{
  "parallel_block": false,
  "init_std_down": 0.0,
  "beta1": 0.9,
  "train_tokens": 102000000,
  "steps": 12452
}
Each number is 128 + 24 x the weight over its row's rms, rounded and kept within 0 to 255. Layers, rows and columns count from 0. Numbers have three digits each. The size before them is the row's rms in percent of the matrix's.

# layer 6 MLP gate, 192x64, rms 0.123, rows 131-145, columns 0-63
087:143110124141143136154113073149133146130114156141111102144124110179143183105152090119095096124114108135085133125111131136077135153117114150154142080110122124101061119123141138138126131134158103
126:125138121136084119115114097150098120117077133116081093155139121120093134099131166081139152121150142113115153163109054103121130106137143131110138151139122170089128121141090116156144136139142113
081:137128094146162124136145151082119100092139109150178103116102092136122117108120164111152108159110154146135129111104118109129149112094099077165181128127116071142120103097145134134122104128124137
106:167104121153130127168100119161164152156149167117138134128118126123107111146150156120116078105150137137203117129082098178140108175127155150160134142131123126124131134143149158121109145111120140
076:151130122148164164092142172164098125103083157121152110093144131124092135116141126107096169107144147127151102164141132105134128138138114150143122126144102123113106094106164119108090133073098158
088:152126119155117134120132105105101119104099127125087122127063140126094123140127106105144163101120125120131135130114092158110131163125070131198131103128116152109093095140112138110135173087141119
103:156124132098089167124118118180143154125130110061143151150127125152146155120132187121122157116134144094147152144134135147137130127096149104098120101155084166100161133126130104098134137136148158
089:106095141111160124119129131141130084147133052110159113107164141165124145130143109122180079114137099125110114153125114124162111109102143107161130182153108117120144143120113161121110120119118094
106:117096099126162134129104119119161079118120111146158135096126108155133076097149131145142168158153100154137149106128152152129086084140143140113130081105111097105129134141132072086128123133135133
096:166132136141133068149109102143167129115153139134145148121144119140115109079097137087121133154108140104122120167150140140110104145147136067155148119119116124183118125118112175143139148087097147
106:133171192105130090154116137152096124134125162094119106122173109164096091145128110129092167127111139137140119111146136147133156142102158123104130100114148105107103097126114125161123174148103152
106:123098151153116174114108134117142128143091158102121148132106113163140142109155089154137171130123162095153153162099162107116154123102087137088125136140131092115122112144106096119156146122112184
086:130150111139102097116092132095104101107122104171136081140138119116120137140124103130119156099114199154120126169181116116103106125090153114113154121081127105160100151140137111118123132142144155
095:139157168130119150097116116148096090112149128109095133154133119149086124114136135134126107111066125150094132116125085126116146103126149162111164100132102151125182140120128132181146108148155169
098:176131096158142142165129094115070123152135124156118129123142098081113125123120099096138115160160131105152122155121093079141163110133114133106119130097151138140099078094147114120160124113107115
# layer 6 MLP up, 192x64, rms 0.119, rows 131-144, columns 0-63
092:148121158122110118104145119123133142129146125089152110129131125197156109118135120159073157150143105099103102148130123125149104166071123153143117087143147119098117094087127132134103087138102147
128:110125096127105155094151167087113153147110082076112150111149114134140107140132118117127170126139151107088141113136130119179138100113137054103098127117137130113110105149084130122150113117134129
099:149155123119159094122155133120102118113120126131141130140130111109102146090149151131102110124141108141155172122120125135130151089120169133060096180125079107146128134114166132154075091115114147
089:125164186127151127136140112096132087166146100158144120132141126149148084152085139131130124136132116096096152166123134117100091153109111114169121175123102142123142176115113161146132135115164150
075:128086146117157159123120131159100102107126151126124108151135154115157141093101154131086162108173129100148112130129148141124153134090117157157121125110093131119141146109178103109134107196133166
093:145174119103143115120159104124089139138162093144179130139123159134150104136121094128138149152160112129129112121159117126146118088144144147106106135121079172077098097138157110131085150111107111
102:135149150158118127133105167146124095154136107100133078121143120154104143082087097116148120117126164115145159116159089086182118112126101145106146150096104130144150121145090130125121158161152140
094:139091126175114147109145115147109138103145163152113104092141127087122073141111115088125150150131132135104076107104148100135135131149107082111161178136114134107123154144122128159150127161157114
109:161131107110086157141098088166089127146108087184124118131109110138114129109145168059126097140156139120158121128145128107126120103129125128084122135108149107126123156132163118148103138154160109
094:128099150128122122149076110159130158113113149128148153132142098136107103104147170122121111069095114146153112130135125127173122141156166123123137119116160080156099129104085079098129109140103106
093:130151169132134142096108196119127093120139130112091141136135105141132127166101098124125161145150138167182139151153130148135097107134140146129114111082131102089104106125126114125075162149127155
106:101137109124142061124119132149129154119095172130105127092109120092161128132125136097144157147113141177134116113125164146149134138131120128136139144114097147180105115137139087078149150159122080
086:120072149172063119155149121128108121135171118149106148137117142132115124142119145101167154098152089095132127117103160083132176123093118117134145162122124140149149111116141086156136120146119123
106:189093115161109157112115103145114124111108115151138140155162132119128122139118123104090151112154064138131153114106112134167103122135115127100158147102136165115082136113115139118131156112106066
# layer 6 MLP down (transposed), 192x64, rms 0.0565, rows 131-144, columns 0-63
097:105142109123149108142094117125154147116152159182087186120135121111152142199132127127083155136132140131131138159156130138096137115146126169124142127112134105131107171093140157150127132126141083
125:116122142160170109158123138149130143112140128124175133098133164150118143133118120144135126149101115167116145128084183149169116147125127105127130113155083117144168073135147125108165144140186141
091:093084130146103156153100136131149171098122134131101114094133138141124118122078126129131141114106100146119125135163166143095076156138164162130135104153157142104117106110093130123136188111140097
097:184137117095122104122120103100163121116105165148152126109094106138102096140138138122106093095157102122189145141121140144136117108109170084099126106146111117114135136100106133125145168106111083
077:136164092121094118140079116106123157167116145153114138109081106121104171122116103147147132090112112127100140108126111112188117171134171134078096114137101123160136147107125136148122126138145139
083:124102080120157190194097144133149096151148146097136108132119116126125128154097130128113105139103131143163122154115124119122133167145129133138123133123172082132086156142166153102129170124139135
103:164097150116115126117112083121093114132136118112139102088089123118144149142130129147087145130137144130137120137149126092151126134109075081128139100113130159103086109079104170171104116144151095
086:098158162116140134128155134136078161135129126129133122138157087126135126078161156135161125106125133169099147160127129118124092114111133135138092109153108140119116130141168102120172118083170183
105:118168154155075119111117119151102139155116127157118152125118067125112136126109182116081157117127126142133129146145099143160130168136140152102127156136121150131138174142155128128120108138181084
100:126102108088166110147093170128146110117103115130153149132112128096126131135091080115133095163077098128101161117111127152121098097114155117136089127140118096156146127122141174104159129097161125
093:134101155118153135144109124134124098152152147149154146153133098111120130171145135131116145100135161091143107123137162205110123114099143110103098097130130072123141104118128075159121173132132117
108:110075135144157140152153144149125157096090125147109163101102076128127118126141122107151117132133150119158093143080130128174148158133118131108156063138096112134130123086141087121121115134130133
094:134095118149096154135190193116113160098137157157153132106155146130139119150087118109085093169088134111151114095154136131135095149113110118135158126118142123132122148147117116089149147130139137
095:139164145119134140153123129137150157140108144165071119138096114148108159109156114118086125113137150126132133133053131113108130153117082119114143121182132169117144124082124127144115136088138162